Weights of a small GPT-style language model, trained from scratch on English Wikipedia: tied embeddings, a variant of SOAP for these matrices.
Each number is 128 + 24 x the weight over its row's rms, rounded and kept within 0 to 255. Layers, rows and columns count from 0. Numbers have three digits each. The size before them is the row's rms in percent of the matrix's.

# up: layer 6 MLP up, 4096x512, rms 0.174, rows 2697-2749, columns 256-383
# down: layer 6 MLP down (transposed), 4096x512, rms 0.165, rows 2697-2748, columns 256-383
up2697 089:130120157112153120130168099141116103142117094142145133148162157125136156121121135093100113122139123145131089132135135138101159126106142132146118122080129126059126094118116129141123144114121148122117134147142137102077079132139135142111140126139119158115162147110167085112126121127114134133164105194167148138106129138136108096082143093122127118139153091122128132101150087132089098087140
down2697 098:099106090134140128123140148113169132146154079141115148106107145154112153087094157148098120146143147153144127146104147132091167155113123114157153130131120157094193120139103111150135114150157138106093142137120172134107112181110087103113126126106111142126110127108138149143125127132089191119147144093158158128145134117130143122092131138152134212158110144145102118135120170159133073133162
up2698 093:164068077135096118139130146142195117103119140139130090140096125113110100113091142138124152117100121092077139092139135148137109115127088138131146129098121085132128106095144111083150147156116137105141163146162133086130134136117127138129124126133111105197117218094136113156085104168111122147179122086128126119128120154138148124095125123125098158132114148129167117133098081128088104114143
down2698 110:135120063159129161124141129157159135136151141156129102140085145106130163100113121127131122144122109143148124120129092175101138126108147099118132145157083118167103091129178125120109122150103137136134145135145153143107133121141141141125125126097146137136139138163147150097106168184127136143110162102125164150101138139114115134102101196111143203140130122123143133132100114109140125094196
up2699 091:148099119103118118134136133123132123149134153125146079138155145110129101108137151142137075112138146124124073103162061074133117109141115123109148132120145122126115154096137122148141095129128122080143103158115151154118124136160119187135165104146114143096104135120125149104148120122117114078119137111134092131125133133119065156156144099083123122104131155129132110150107137125172106140115
down2699 108:153118130132177145126100156166109134078117135181142111134123114134161100101136159101154102092126142150106117137095102164110146130146123143093137146105141113137142114098080093146090139121104127135148120158100131148116117121140114130148128134107091116163088111131117140123104069074094160151150166125125118162110158134115153147115120123128127119156104154140132131114134138161144097099114
up2700 097:111088110102103116154151133157150095151134136131128213127132103157119124148152117098133121125100106116143086086091149146121117137171179147124070127127131097136097140115124109099146176100156093167134123147110138139124119150112159109157145105110179132189141127116126090138142120129127137168102100142167167142140121131160104131088112146153120119139139151132156114129103102123108090116112
down2700 093:086146104145124128130119140113110152129119124104113147100104136125060095090166105135139138127139130123123127134142107103089124161120114125146132114145197117144088124107189120138139143139112133103127136145085121161097107143110132143101148129083121150122121147125107091171093193129141140130093146133154120098114168110094115101119098103147120116099102144109130118094172149111173141149119
up2701 111:133115121146118092126112090127127136103166134100096120129119133132132164148133147159143109110180101138169163087135118164186118174141122168139136160058153166079142089088154199103138111117106112140119165107142121125114133098118099111120132076105126116078114123154136074147134125077155162121096188140152099109143125150147177120132131143083132142123115126168096118141155133089116104139071
down2701 107:122141135129129123100121130082109153137116113163160104138142135182143125119135118120170114131098140126144136134107126140107146129128126140110128141166111105122106145121109111129118136124093187118123119125122131130113137088114152103148132112142092141152178147137140113138149106101160149106114120169090152134110110122163159164121126136106140162117130118081154111144108079134128183063155
up2702 109:119132108110110088108167099114149134123124112130163125133109132148104134134100107125148113168151156169071136109152079125141113139154137120146100143104097125103130085139149150159123148150049128122124167130136130129160133106138147115132096169097178169147103105148127109106113149120117148127185157152131134121127153168125094121126113155160155135126134124129110176129165105099145125126107
down2702 090:135092116109120159155113112127101112139121130129150154112156150119188139121144135128126112095105156130143168138157136112138152136100137124111139123129104142158139128128119117125072139134160130133154124153106125102139168121165149108158146118125101141160152145140149132165129138119104089128071145122149108139140109122185157147138108125132123120132104114141117127127117145147066104073129
up2703 088:138125114132139118135086123144131127120098114139145135160093121170121105122074109051126108138124104133178166141114121125096067077126118121117144131124113162164138142142110120141131131119157134111197145122124137127118110123113159120155133134105177095136115165138129133114122129104134150162113138108113132102126121083120128141126130145073140113138168078112171162137131186097112121097087
down2703 103:152139146119107125103078129176113133131119163132150134129145121199132119145099119092153090140125059093114109119136167155094137113101133124116133135182121104142132151125115122137093127089154107115173110113127149106169063124148157132115095136144139107136159102130111102128129120117156140112143114151107122131125048134164121144157097148119143171100147100113128119162083192118120129137114
up2704 118:128114161125113132097096153120178103123160120118180118112110120109152129145086125151154163088119127099143127135118081135115101094123132109117094131137111151107146059097133103120135109101118128161099124139116129141146096137143113172145091169150087145141135122122107136093148087118116148141103132116092142120144148133133120135139139087120189119136103136112104146139096077119097140097136
down2704 104:118167099146168121116129068129089134099121143105055126095132108142100120120165099108109128133119155102120152120144170092119104157144105130138141125133137110103147122106121133148115115149133121107124133104096105126111112146142154139098112130121109134102149168144114100150099192114163084127128080156124142122124139162111170114106161137148123122124157111159141097126142179093113124082129
up2705 101:137110103107114072151158111112122099126142148106143148097119131125085143125110147089130119158088103121118079136148107118083100138093124125189150110123113127135107116120119135147140135138108109108105139119147172146110110184189154155119124102083103172127148142116129151101136126129133118138091108140156154117142163161120157146118097130137139119155133142082130152159156110093107116115065
down2705 099:164184167135099143124124125094105094117124118094128082129102117136111107098095137110145158112184164129128160126125155113126130113186144125114133144133148128127155136147143094127104149121161143134114133116124161142123110099134127127130122102151099120097121099107188156111146151171092121131105094134132059113158136077104156111156110113132130109120125107138123108145157114181142122149128
up2706 090:147112135151133111143157169092120156167173152111121132134094163137119106143161109150108133110117147102141154136124139138133144115123150100111120110147101128098117132097130132146143157140122114127116124117126115103122074138143144174155122132112103145150097154112154148109140105141084135120155093143168118122107121072118134126152160147136124137140085133107144153203130098135113137137121
down2706 101:142144148172102146148090135087130122137134132117139112124115160129120099106138176131132131138134159133149127128118158127160127078122151116165134161126092109113082181105118164168143137112153141127114121161171171163082137141172115082095182122128171093190145162150164111154106171163135152156116134110130110165108137128102149122093162096112112117123136125120151139102119135162135154168126
up2707 087:116147109107134133103128114106175123126168124163132171129150137147098128153123134127127114126099113127144148117125110159170091112111102121128137162141134136136119091144106073142139119114142116141098120121146105098079124134109088136101099111132115089118127088113135132144130137094088127118167142112138123137146125105141105177099144133143088178152165109132122141125113079162136137121132
down2707 095:107138110109107110120176076133149081139155145187114100152114113132093123183142127093092124128108122143117108147120104130123135156139172108159110089155122112133155159088180137113123093148095160108145114124083139145109117153075126091155142137130135131106129103148161090194137127125101128104139148126152095097180153140156147151105097104135124127135127167137124155140084129118180162119134
up2708 089:100147141125135131110142154127149092150096153094103141114148115135117122114131142120112130183153089136147131150103145119108139132089125110133124124130175142157131143095106103126165132172123101130163096111140137102097107155129106127105159129140132126154143131143104148126151105123135166125109095163103150122141101167137087161134118128162137156096111128096148088122126117131140099130133
down2708 093:136109158143124115083062104138166129139123106140100145106104133117107184175115097161116075134075104123097081113145117124145178152132162136107131141142184107137129134127154160167157122097094175129113116091125161110102163112100116101126122101125124114127137109124132111124104084090120145147119129138115139112144131126133132073115125148115152115146080152107098133070136105110101137104152
up2709 106:136105117106101130152100114147111084114135124151089148132162106124109125170131131124104129156116155123138134132145134121112109125124133149105146132112143115127137130155100151125165130133122114150123121110173142114152159135128189138124049093113132173119130101119163103155117124140139148095122126101131093138135148153091125128117118114122147132132135150134064081114129106190148117116130
down2709 098:112157113087178140131123115150118139129174095138130161109091077110129136142148128126144149121156092101161158096163138103145170114194136122101145102096110154106151134105103108138167141159104137129105113139098142104153157143141095116128101094119113146128140101062132167136147126132122090166120116150104141143152189111147132140111106134168098130096081108077155143113120079127089149109103
up2710 098:153110161138117130122130116150133149126127107090151071126124116140161102112167096153131160121154132108127119155110104147117139107103107130174148116116119109138107080135129120139132138109156153108164148133165129108150139107151134141155082097110095123143086127114131119100166116146111139159093118106112115122141090069155124124086157103111131123163116154156136145125103138101148094097103
down2710 101:094154131147153073142139147109195108188154147149154129120132131123139160147092112173133114146101147119125104127113113109146147130129111116084132127145163130098139111093131086125125161138165145141125100099081130104172102085154068081104129133154109076170111119164116123123119159146108117159177134121131143135126104093159076097110078105155113173101131118104157128137109144170121118119127
up2711 104:118106115129128112100142102117138131096146104125134070160104094121099162098117162164144149119120121132084134115178157147167127136129156128114122103127145144103144121148128124143131101086138114163129122131123154162133131142162111153150098126112087150136117123114058143148171102175129163143127117136136085138143128126089174126120095125111134095076127130150125177099155122156165123174135
down2711 091:094131138093129107144169129123134083147123140128189138121145151130055133127077108131123122122128123099130136133085159095100103136105128123117133114140140148174129117141164132132096136106157120138156141135179119139159147106125104142091142138112135142122129087114174126145165154136090097108141150091146115087075162138193109145186108087157141153150097122147140110139137131141080143098148
up2712 106:150082131139133096117146136110157087107157133154161134147122141101133118132148096110142121149144117117143125156123154116151125121137093098112153120127112085140103126102165098159135159128118135097173095115182142126150144120128167146089110121116163152143119119166106097098110132122111110206140153079162118146129155117088164110140101101128109133138136145127116151148162129134158160134091
down2712 104:101164161119160138163149096092103153152129115123140137114131090145139120105097106117143114135145101156138148119123140149144132123135132141139100178127154133105125138149118152125169109136113127127132145115125119152145207155120148162153145131092084124156101137139113137180103175127124117137116115147164148102119074156086124167123121127125170134154120157112119124157094136118133105104134
up2713 124:095139192108094116129108138113118137078122092111163139113148139134101136106115128142097118105108117094123132117188105115165125154154152171157136094137140120166153113159129136136142116135157117146169130147108150126114171100117152129149108096152115121153108123129111141150155121134095128150143125144137127114149115138140116159153115181136171120150150151116147083116128126114123133138135
down2713 122:146116105124110163118139109119131134150108144117138159170141113118129100154114123105111112135154101102141171142134163114157171130115102144126126160130197150126135117114088086063111149129116180173125130143107138087116108099172160171140096109144118123105131155101164100134133103144127134122095143117090123155102111134127123100115117122085167130106098173139155152128112137163141150138144
up2714 094:119092130134123143149127193151138145172101094143132070140143107109130130148118097113120115121122123137136134109146156134126142126132124116126127156102125128108170146146094158118147116147134166152090120121104197104165127121109129069159121110114138147153112125142120079110127124118156155162124077130123133074159137083166148095144114142097128176127132138156140137078167118143136129138195
down2714 102:140128162149112165140107144092161143124095141106111117134144140124114095102114104147099141147100121171115135138137129161111156155140117121118137138134126118151136139142156104172173123105114100141153121137133112143104143109130131142157091117162127119112132088136125135114120144133129148108141137173099113130121088069122148127150160128112086133132148096100141053158122134152124172159167
up2715 106:122119118133175124129128111155138125121138111102154129140089142106124139153131088184111138122101136139137156106128141103122157120087148106127149141170143133123139114156076132147128140107161129162113089100134091153115160155141123102110112133164132139141141182134125119124151134141135111154138147109167117082147134146148115120107068091154181181130110135142118166121108108153170137140106
down2715 103:133125173134115113106125105119116154114124172128136156085102135127142154139094122137103099138110141114106124118144149123091103130121134125111131069095124118120201142069096137167127083165118137141129071139128145107109124135144114136116161104076129123128097160176122099119094122167115153110142143082137106147133162126107142123122103142134123155101123150146106090163083138117128143130080
up2716 112:086143112142105124206077099129105143108156131117143136126108120127150128142141128128131118105116129153140123082125119166123159114102153136119137182105141145109147094076071083105076099139104117139120135116107125100142124125159135135152191107146128165133164158144132099134152154120154176114092092118193126086122144174090079140180133109098113068152114113164131147161114141097114081153156
down2716 111:132133092130139174106139120111142151123097122146127109147154141151099094124137120150117152129141098088105140108141118088117148139139166117133182150104133155176104102114114101112146149127151121133101121109106125139088112182121127129158130129145142147136155123108137084147132147100127100147161091063181146119136120131120126137097110098127116117137168103120114116131099118136119166109101
up2717 128:171112173103166147110142142126157134114118102083129157138115108171126141127106131161179121127146132147149155148127149107160134144150140109102109115159159183083149178122157163132136186138129103148149136162147147128118155114188142109126079122103091116132180159114141131099143131144200103111128074125131122135146107112134152131119133121098132185083123112139151095153126184101097122116106
down2717 114:119165110111119126109143141149133185160140109128191136126145113103135076163147132119149141154145131147147108135093124138122170116117168152157146154149116140105070139127149123125140133074133099168169130112146106159126152155095110120116087075138136139137131129133136105115151147142153134120151096118138125134174115092164134113113170111128133118120169085137157112134109093147116155086137
up2718 102:132135112137109105113117122105124107115175106110151129137118144151138183127105144124112131132154125163152103099130128161147126117163171141109143139129144135135117166173119126109072140167148108084147132124149129135150115100137114103137150138123121132127128180131152147189154131177106137157152118149127066157107148068096123114123149145111116067128149139116146155134121119169148120111139
down2718 094:132124126110154155133131081129111145159112187114149096119112085138132114107129122120133111094145123132142115194134106090112185138148040131127144144104122097139150140131148141129147146158122129166110114133136157110090109137116167155063124134108148115105126129068123095104101147152153120096145142152146131136147116187144129186153137168150136127131113158124153169167124134174091164127128
up2719 101:125136171074097145109121114138154125146063116108114084167104118135113135122105106079122135080113156139131070119160127135113127114103137137122102110096115088139123106123134088122105110082144141126142129125158113127078139109147114089119119103119188117137163095145174125088152102137123069128076109123115114121134159133099130165140136139187163170143132139105125130105149169126136093126110
down2719 095:100162145148091115120128122142103143140140114124105103119105115137137156162098126143107135153116138088110128132117097129140116078145152118131134129116155079139136121165128169119160117085099109094154142127149139149130150146120109145130143158128120126133101129159124113129140110122128109151142174134133121127138133113125142131166159140175126135107170154122172119123160074144108137095126
up2720 125:150135113164105112095125125139129139115136125112088116097134090151121149140159112115120148149118139163171110104176168147132125118116157151142142068155131147129109097110160170122130165116153096152140102155114135147118167138135133141096083139135130110150132118138137107120133128122128116130145130168118129119144105111139150120140136113158108106154104117150103141136137163126074110157156
down2720 103:131149145120116129146115126149117099120119130098142159134068157087158125138151105153120124146091170148097160135131172150140139098141161126117160156134153113092134134139149147143163159106126147178146129142115112163137121093102130079143083122121087078095126139089146160106156164120103121149090140119158133117128153114142120133138181081082114109102137134109135137138122146117140120107145
up2721 106:104142084130117117114132155125161101116088132100113131122125128118109097099103146136151095140092116119132137096113143104148146127117167113158131159114121126153123112108112144150099105149140133146147120122108140152181110105141126116145137113122111119137147164159118149150109158130100147158139165093130162126118148129147132140102116152145107113136099143109101154114147097103147105149116
down2721 092:138134119125120137120164117109165106125149100107104108138117112084134164117112132154129152164128182111133125148147135145148123141133150128127135168151158138112151091173138120132153195168134138104165098152078157081153099133130129117116123117134151098146096120110094133140159118130160136146143128111113110117140144117098146098112138113120163123133118160110139150127144145139128128185131
up2722 108:121129140137132167097153120149140131163172139107086083128111143043122128163151114150169113098162123150115117091119114135066134111115083115151145122129115176163120062132141110109090147117124167112085145115145152090071114110118117178141118109149132099117157143146147129118145156094108168154141164122150117134124090119126131123159114176134122111152108108150087128093068154134046112081099
down2722 106:115117109139128116153138091118123104093149104121155161166157100168140085096130137182116113137136119143100150128155158090139130138110163119119132130137156141100157138097120114198108141160095131129102074171145120114113118110106168093111129128135090201167137157112134123111162192113080112115125086118143153138158150138150093105170155116178115140134147097116095092132201113101196156152150
up2723 094:130118097144113087131114184084137140129141126097113107125126116154117122181120091164109169138097132147113135116153091115168117116139115162133122141128111170140122161086123137122158099107127113119097126128147130133120119153130128124107115071117115136121159139134127131122150116127093169116129127100169121140132132170099104115135110142095141103141108146153152127112134101162134157169132
down2723 101:144129151111103111111114137143116136123117103172146105131143181142161128114145157113128108114146144097120150155111153124128105173124153150141137147168116094090120092127152136089158139142157135155159105187108104149111167153125103123107113146129100130159131130111118150121115116108121138102143164106125131118138163116155126098104139175114166119164154165137145111131123102152128127173117
up2724 091:120063156137112136170107146126142121165114123155081152124165123121133120139135178125145130107122104152137099120151114141128116098158151102080139156116145132138118095125139106142114144154126130132069099137162123158112140110115116080126119138130118119155145132123126144202128136158129125136146101129123131130126116093113175101156101137149161175118164115109114137096148103109130103178118
down2724 108:136141142130103108124102165067144127159172117121104135122171158135110142153144149095134138073091146100108143092095145122123138083154141124106097102128148164132123090108129123131126124065135100084145102149171125127096124133125128134152119114113125158116163119143124105114076148140094138139132133128155144129157149147111131137104177113112102126174165122113093097114140085132132067133142
up2725 116:098119137100142132129118162171100077149085124156183130104138095161146120095153143110170132143109090146093080100139164125101084108125090142133133076147128101152159131120116165147153156090130117137114083127154140102142165111121114069138108110132139128137105155118145138112110131097130121112116106115158102088124102107131138130114137137114129112118143168139127140129104126171153194155081
down2725 118:125120120145127129139127103129107116156063140107091108131095135110105159103116072109120124099154114132158106117129118116077165132080128144127117098126169126131136125124108118142128128140141124147116138117118122104161128081089183114102106140118131114126126099143108127120146064123133148117107128155150140128109148160146141139134144160121193126119151095120088106083102139108108134111162
up2726 095:107136145123152122114109159135181087128131112103073120134101134127127095144149080095140159162104113170098132117123134141169086132134160102117169096105163120143118103148117125124142154090118097113127121143121120142140122067114126140123121085118064137122121139137129159156127140101112123136156141107108159127164182079137138136106092093098131140124155109107125128130125120166140126151131
down2726 096:107133153101108162135135090156092147131154109111138088101125132138082125093117146118127135096122076097130099076122153154087159117137094113109124144133110110159129121145125123111113112128114152153148148140109177109088219182151156105107128164155127138132105113084111082146143144119111105124151123148174101093126104099192130131139135114139142161142117118181133168114095154168152187118148
up2727 066:135109110151160101132126152153144110106129147092115140135091112150166125136146133175117103097138166115139122069129147112124073145128160120130127095133146158133127072143131144081159096126132152093179102123125118098122139081209174150136101131098130134109128107116112118119115166139164131100131144144087145146141134119084069124084121129163137137120165148123095109185125134134163104123157
down2727 096:095126112155084132127100108149115126154177141172162102140162152116135091152109135146149103149120080119109110144102086068129151129111124146111130128122127127091133124146150117125095112151146102135134194132139116084111097115121109095128155158082133118144125182124095132117127140137077121097136154108141103131133102121094148115125072173140095151118081182102140121085096108140115081140123
up2728 108:066106128109150140125123161090139168129099141120103191121119101163138136110147135106134083098156132113116126124155135135083137079136112144185177112114127115137151126126107159174069113121089103118142066113138113126143091137097140147158156152129124159137104114135158098109104109139127143140115168110138105134125127112127175091135120123116130176151114143151125148140099148116100113134111
down2728 102:147132124102124133140126151125142123133106119108126107147150151119144133154133128125115100082134113114144096173110143132180104153093129137124139125156144126120145119159142142100119125114134110156055127116082127140145121101093152122100106133171130139117129127090143123094129137159116126136092104148117135111099146122129092136178102102121176129141136153160112143124148134125171181098134
up2729 094:138116158099131157150159102117129161138122112144093130170151154093142117124146113128161121142156159161172128151160158140087134113138121140145140136136146111098221170146121126149086108113141136125129167163147168123155095155147103134174152082138072142129167092086134140150130129115128171139095159115141116112141113136121082166135146109096116098100130114178097128111133105153114114124142
down2729 104:092121155146126106085112104131152160105076138086148103131167121161155134115139097143112118125185095131122120122128128140122164143139162111115127146126128120159127143104152147176147116135154122126151127117128159145105161121117142122139177111126178101138092146138097134108093147174148116130168138142161108108170115064134123116114150119074167117091171137133114064125110132117149105166096
up2730 103:117111082142099130116067086124150133140109152079143157167143145093128099145151107109105105134110143122101140097140128121125111139101134116124121125120163154102079151147157177086173104126162129122095132132166121140134124128089117151124126136120110156112130134105144109119087107146104126152179143089108136085100108107118139132109126189120121103126126096127070138131132101135131115144130
down2730 100:128159123124121150137124146112111126126144104130129184124141170088163116137121156092142149146130120158153096129126143126140127116137133118149129151090114097113104093115111105143137104150142137141104127144120123079143125120104088107136117126134118112137106142121100156182143111113106104127123129149118096140126108110104090145104144163118080093140088115139151163126120134140149151093128
up2731 126:103123174125167151160115126180153112170155090163099117061097096128113106157150146131111149132085135113118144117130146161109149108113124146121088146131049186141114143145120099107105183106181073083106145173153189126163126103117101121109148115100081099120164148139138108119115090124139118122118092133144092106116141096136089105075134134128156106142138131152136126109112134150157154108127
down2731 102:180120102170131130094091124109095099064136119133122111156116175142129164137109124116150124116129149172095098139096143083148122129168105127132139139153131135133151132095147118160108131103132162133093125145099091170103103121154144139147118157127128138090088146112103123092153199094119165102139147113133111168121115167137165124145108126151121127098166110105125138166122134126108140138101
up2732 095:113128126137124114086100179173137124146168137149123115120141122190121128091159113107139149165152155124102111155135121125099128115122090161157168099130125096115128104095102177098150151116101180142140102125149104109109110078136152143108161102146159160100090124143154159123103127132104150125139156125119083053125109145103142170103112120121135103121165107126122137139137119115076150070118
down2732 099:142153136110188120121125122171089118110129161134092110110128118130161135170107096072081100125117101121114168090093093177126090133127152124115137141133159086120134125117085129104114158079101143134167127155143174104114178120171161158104124142115118126142150169110183154100143131146155126138126124126106143082134139130087122111142134114110138142158174093151124133098170139110129140137086
up2733 100:108148108114125148103127123120076149099150108141135115142168167130090105162132132132080144127105154107097106131109176152112155133129134104158096138100130152143118141186124182116123143154121126150160170135137115159158170150130144100112174109128100076121107114127160119116156101134117135073118116109151105159134143085106173089095097171168159121072136120159127096114162130135092123144116
down2733 097:102168147102130137136132152124159137068204158129178109142154132146122123135120099105126207156134172104129154122096072120169133090098107093153167133112116130150122136120131169106133149114171166111123129127159108097144166089135139151129094152125187111121134085113150110122143120175121120124114128140074152147109076148112138147124084129134112088095160121130143128130137143151136151125152
up2734 124:124108168078138111101141128149122133122121135124079107109140115067134159138143138117152195092060102106166133128113135130133111135139089138150149133154162147143144132113124105092164128139130121146135158098138180133181101102112105141113106096124145108143093096084136123178113146137090149128135112126164151136115139114164110144138128101145137153106127117157124093122098149134179093176151
down2734 096:101109161123092108189153149113146128116114141124104147131095144134107136097096137141122137142136132148092111139093084136140126103111166114125120135071073085152071165135121148174121133112125085110143122134145122117108124130127112088150102172111164115139172135134085173090122142152156122133124130127136103134120152126121141098141131120130098099164162118104136172115161093111126147128094
up2735 094:150149115117089123106110103132123132096146121155151123142139128105083145115132087133125158075154094167125144134115163091155177139117157109136121076101128126098109129138138168116131102127145169145107101121147135159129097158170160148174116144096112131108105078138145181099139061119148147162122132102109137117086137155151097111106167137127115123088165127117144128062128140088154088121116
down2735 096:105151142140155116096147149142155140140129153171132194189120158088088155122167139203090114127131098157079165110123123129149103108101099101112144110158144114126105146094145154165117125141129137111089132107127134102113092065114153115104115145138163131156131140135093121143134111137105174149142109128131103145197117180137157120113103134144130128125096129143142132129093130148128120100113
up2736 078:144116121099151101132141110113116126105104103104155131149158138112128125151112129151163140127129141149141131122177115150121137159095190135082154132110129105135147114170131126143131133142140148142157124142080097140139140124142101142117145158126073115099140117113150113115135203154097150131101090099144126132127134107082104129120151101137126126128123127166113120097124128127122156164110
down2736 083:146132150144156115153126107138144165116183157162099126107177120159120149112141130119135151164147116160096116105146169120167099101129129091127131116103131121074140135144112151176133154106117109170147159148106098143124161155137129130111096148142165149167124142103164119099146143110150138153084157141110141150102128137111159128141078143141149102152168167141164136120115150121125151122132
up2737 075:150119136121166153145118161135150098147099127106123117104143134150115161158122112096137110119122120120138117158153105137165107112137113143172146161119157109127091085115172133160148119146110135169112120173123115152142102140082119170132122122136181091142141146108102095137103162136153107181140148129143112129071141140139135193131131142184114103137112162129127118158108128155110173158123
down2737 089:158146151128106148141120147125068149135139101177134142171108132095132161128129168113156097139155153157107148210114084122138149113140123124133148106186125144133140119127165109171167125147133133152117143170113157146153125088112087158142145133138116167115092147119132125126148129109071097137090200130118144189140141122131130156143093111179094115129124115112094143110115109107135116123146
up2738 103:109123118132108106101145153127150114176134137125101118142072103107125144133079082143144169117147103152086124114160126116170146157121103129136118154117088173127130148114089124127167154116123139147120093170129116098128111136123137102155115112156128162110173120093110088151152091115100144081152163168162137121151115155073103145086123140166144162150129164143101146127111099154127146098086
down2738 096:143158127155166110145103087113110143111114110094113098138167117155173151098168164129153116157126121109121128112126129140153117153116097115120155132116136130164162131130113145103148135151134125139103155084155167164116096173120126097125152091105107088181115128166136193187150130146119124179085104118093151151161144139137132135123105109082136129149130089125141108113126104135099112106127
up2739 095:143098124103100121092077083088117144107138145136128065138111104145108091175126134199165099130145121143173135134111119150128105119137160111119088147161144140074123070097135136112158138117149129148127130128148100113105104109176127129144106137130118160131109164121158168139121086109146092111144137082093084142125141119117147126144104118123115095116122131129133118157136156179139125164156
down2739 096:149149101137078134135149107126127112112102134146117180163137165116105162122122133113090119157123124131107182128120142106159144147149119119156144112135086131128129175146106140125073133154122138113091111148157112129177096137142118096113133164139145138156150119143104109134160126141132109125088144099165095125159093131119096084153137137111170096158152100116134104129137150122097164138149
up2740 110:160108142126101123141095093136142114115124161148137079114101142113123122142125062131138100159180142158117119139169128150135148120159118162104135132121089079083128152157121133152124132150128114096141105114137141083137129100138119136154144079141105142182124110093115132130121142118147151151150098117115063104108175173112135148123111115129131108117134160161114096196147142157167151147115
down2740 089:138085107111128097082114154118099132148145146143102163096164142136181168116149141120109053147091118125129150144169119157131145130154165126143144113118125138085106049116155095142107157135095134167117142101170109109129119162142116112111105105129077140111147120124128146140122092106139163108179114121140122113100157144160112136144129152157106156127095114101112108096114146135142139119106
up2741 102:146114123115097107082135115177114108151132126109138082129151101141120105128156154123110134133155092148152162126157109104138114120125142126125092150091156162122125129116150210145125143147147175106141144143134109138138121140108124110084134149142119104130106131087126153180102140142116141163116145129129142098147131138163166164107088173139083185112157165164101150137123096169163102139110
down2741 093:066115149159110119153141096162069125131096117172163101120123158140160116102125128114110105179126186106122153124126097117092103108105134136118193132116149129122080155189116135132128140130122157123109091084127136143138134123108126134121163139101128124151134116159123141148114096118189117090120121165122125126116166161114156127147107156125152133111151117143146128090115156112161152122110
up2742 101:119128135169132130163120154108190122109137123148123130120090162156113117139112063142125133124161157179159075095164124139133109124152097123174119132131127151162158126146135123091149158123129144104135150136145109153128116111132133135097129129109122128153157152141166104148146148154132157136112109174149123145142130126159131171091141153115085111133119150110092086135079124152129137078098
down2742 110:156155132104130152149122117115080118130122103098105166080144091161088107165124181116185148148153097118133078109150138128122120163086159121119136110091131148146118144130113121092122133142131096113129143104145087127104128127151116130126151104155096173124075138136168132165125155161139118156088122128128119163118133122141164153123117091145155117117104102079157136171125158108119139129122
up2743 095:090152099106153180142119139116142084129162130145143117106120116095126075127107098171128118098122135159142080124109134097161104137091135142082144090141148111098168166142133089096134143122097081116116113138099143095127129118105127122112113109138128168088130092141121109119130114174118139096123137124146101100141069123116125078165144125149126120114132168134122089112151111097148115118141
down2743 108:155090108110145139126111163144111121126147132207125110116131149129106108141091149145127161156124128145096166122122116121176115098172126120134121127157125157110146093093144119137119135109064117139161111166187130125125121142140162148159157134154160173152135148097131051104124128134136149149116107125151131138129137129093128139089127126112108108126159159118122063185112107144188142134113
up2744 103:110111150141127110146113142139115130158130124079079108117071093112112121144093102141130132131126135159104114109148181096122140108110130117142116093104155098108156107210119168118151157106084131130104123166131134131110136119113134133124117117153150137113117112128103191151096096125123166128165113127131137123167156116159140143134124108139126160097144125164107114115124135144131105147189
down2744 098:099190093107128121136149103143117124117093171125154124082153135103156119111135150107150103092140155080121121131135115118132141149167096136105084154115132142095156127137175173127125124146085118113129111109145106121131129127147168151108089143124113159169116120154116111189116106077159081108143149120124135118099120125100101112084083168137141120131125137108138114115099132082159121137124
up2745 102:183096187099149139131124158130163129130113149123122097141124128175103098176100125153124151132131155116142112154053113116112129152114124076164107106096098141136084109135110143087098095124154129133152117092110134129172143137143120116109175153120148130127118100147085112130145112105080136132121144118125130141137132135182117138130134118114124170116090118156160072101152102135106094171110
down2745 107:153142125138117141113167125113157153138158167138146104143154159117159096148099110151136091082145150112164138184121107131111117167110111090130084173153108142126130151135121110152099135137139137110151109101107173136133190144087131103153108112156145146126080090105104141101170087134124142127113191132157126124132127133125138109153133131140139159152085132136108138107106081114093133168146
up2746 103:182134166126148166122146139117112128165161144130108117162141112087156147160091101112138143111145130128134093159128110145111158129134110135128108140100118117150089108126062083102114145110122064133121137168124157098109179084169140164149144129134104139140118159176125122153126115124125084113103141134148172133174086138099168106134112140145100088128109175113110119121116136100144094114124
down2746 108:141127147131133140150127108100114124169164097117136156131129147143089122096154130130164123165166107117148082089131135140148116167141108098161153131154152160132142103147162090139137101161123138117177094171133133129095152150117135137111134158125172116128083133125140134147092174108106126118135090120085100106126097140129151106168124112141102083146151151125129152182162134109119134148132
up2747 098:120111134117122134160128103119112139171097107149152138120165121145137139144096122135126144127126137131099156110140122138126137141114106118118088101134114155100157064114128103142133161150126152152135124149119143115158096148084145136065140142142120123107156104185166130093129100101120110121152124219160162109080132161082094149133134138115101164135100150117190130123118134126160131142146
down2747 099:107111107108119125112123135124146103090165124112133134144104144123163151154135123124134141168080137141164119131068212091115126138110168091115169127089171122151118144103159090145125108132109141106119106113086115094096149106086109122127127103116103110141156133060124099090165139079084141077120169121120130121095103126124121144154168147107138144131086135137138143148119082148107126127139
up2748 088:118113117177124129159091146121117139108127127115147158123121115152107152170101136096133122136153196157105111149108075117120108140131100111108129112118142120142136135117124110130105124097152126112145143124103144153146132098143167210113127100145093150104144123156149108098147159101126151110119109127152122107120094141098139160138105131139145170093171104102111127106136114155119142123122
down2748 087:134156098153102140123180116149148137141182184133137091106131133130160138121121126148103140151137095111108149120071131093121117107117124110135174124192132137150153120147109134105123145145129094131137126126117103147129110151102121123136185163125145132105131139114130139139116146100142138108134166124198101121124097116126143132095092136160169125127116157101141136132078127141139137111150
up2749 112:169132132104145128169130153170143131144134152144123156145136119151133129146112145148123146099111157138133133130115119122113098099145130126135133149120156102118135101112129101112162115087148172116115117097119104087129113123109158133135125095099143112074137171116126112108145151146149122111088057113099119116117155124111168163115185147142139100085140133136082126165124113125062125142137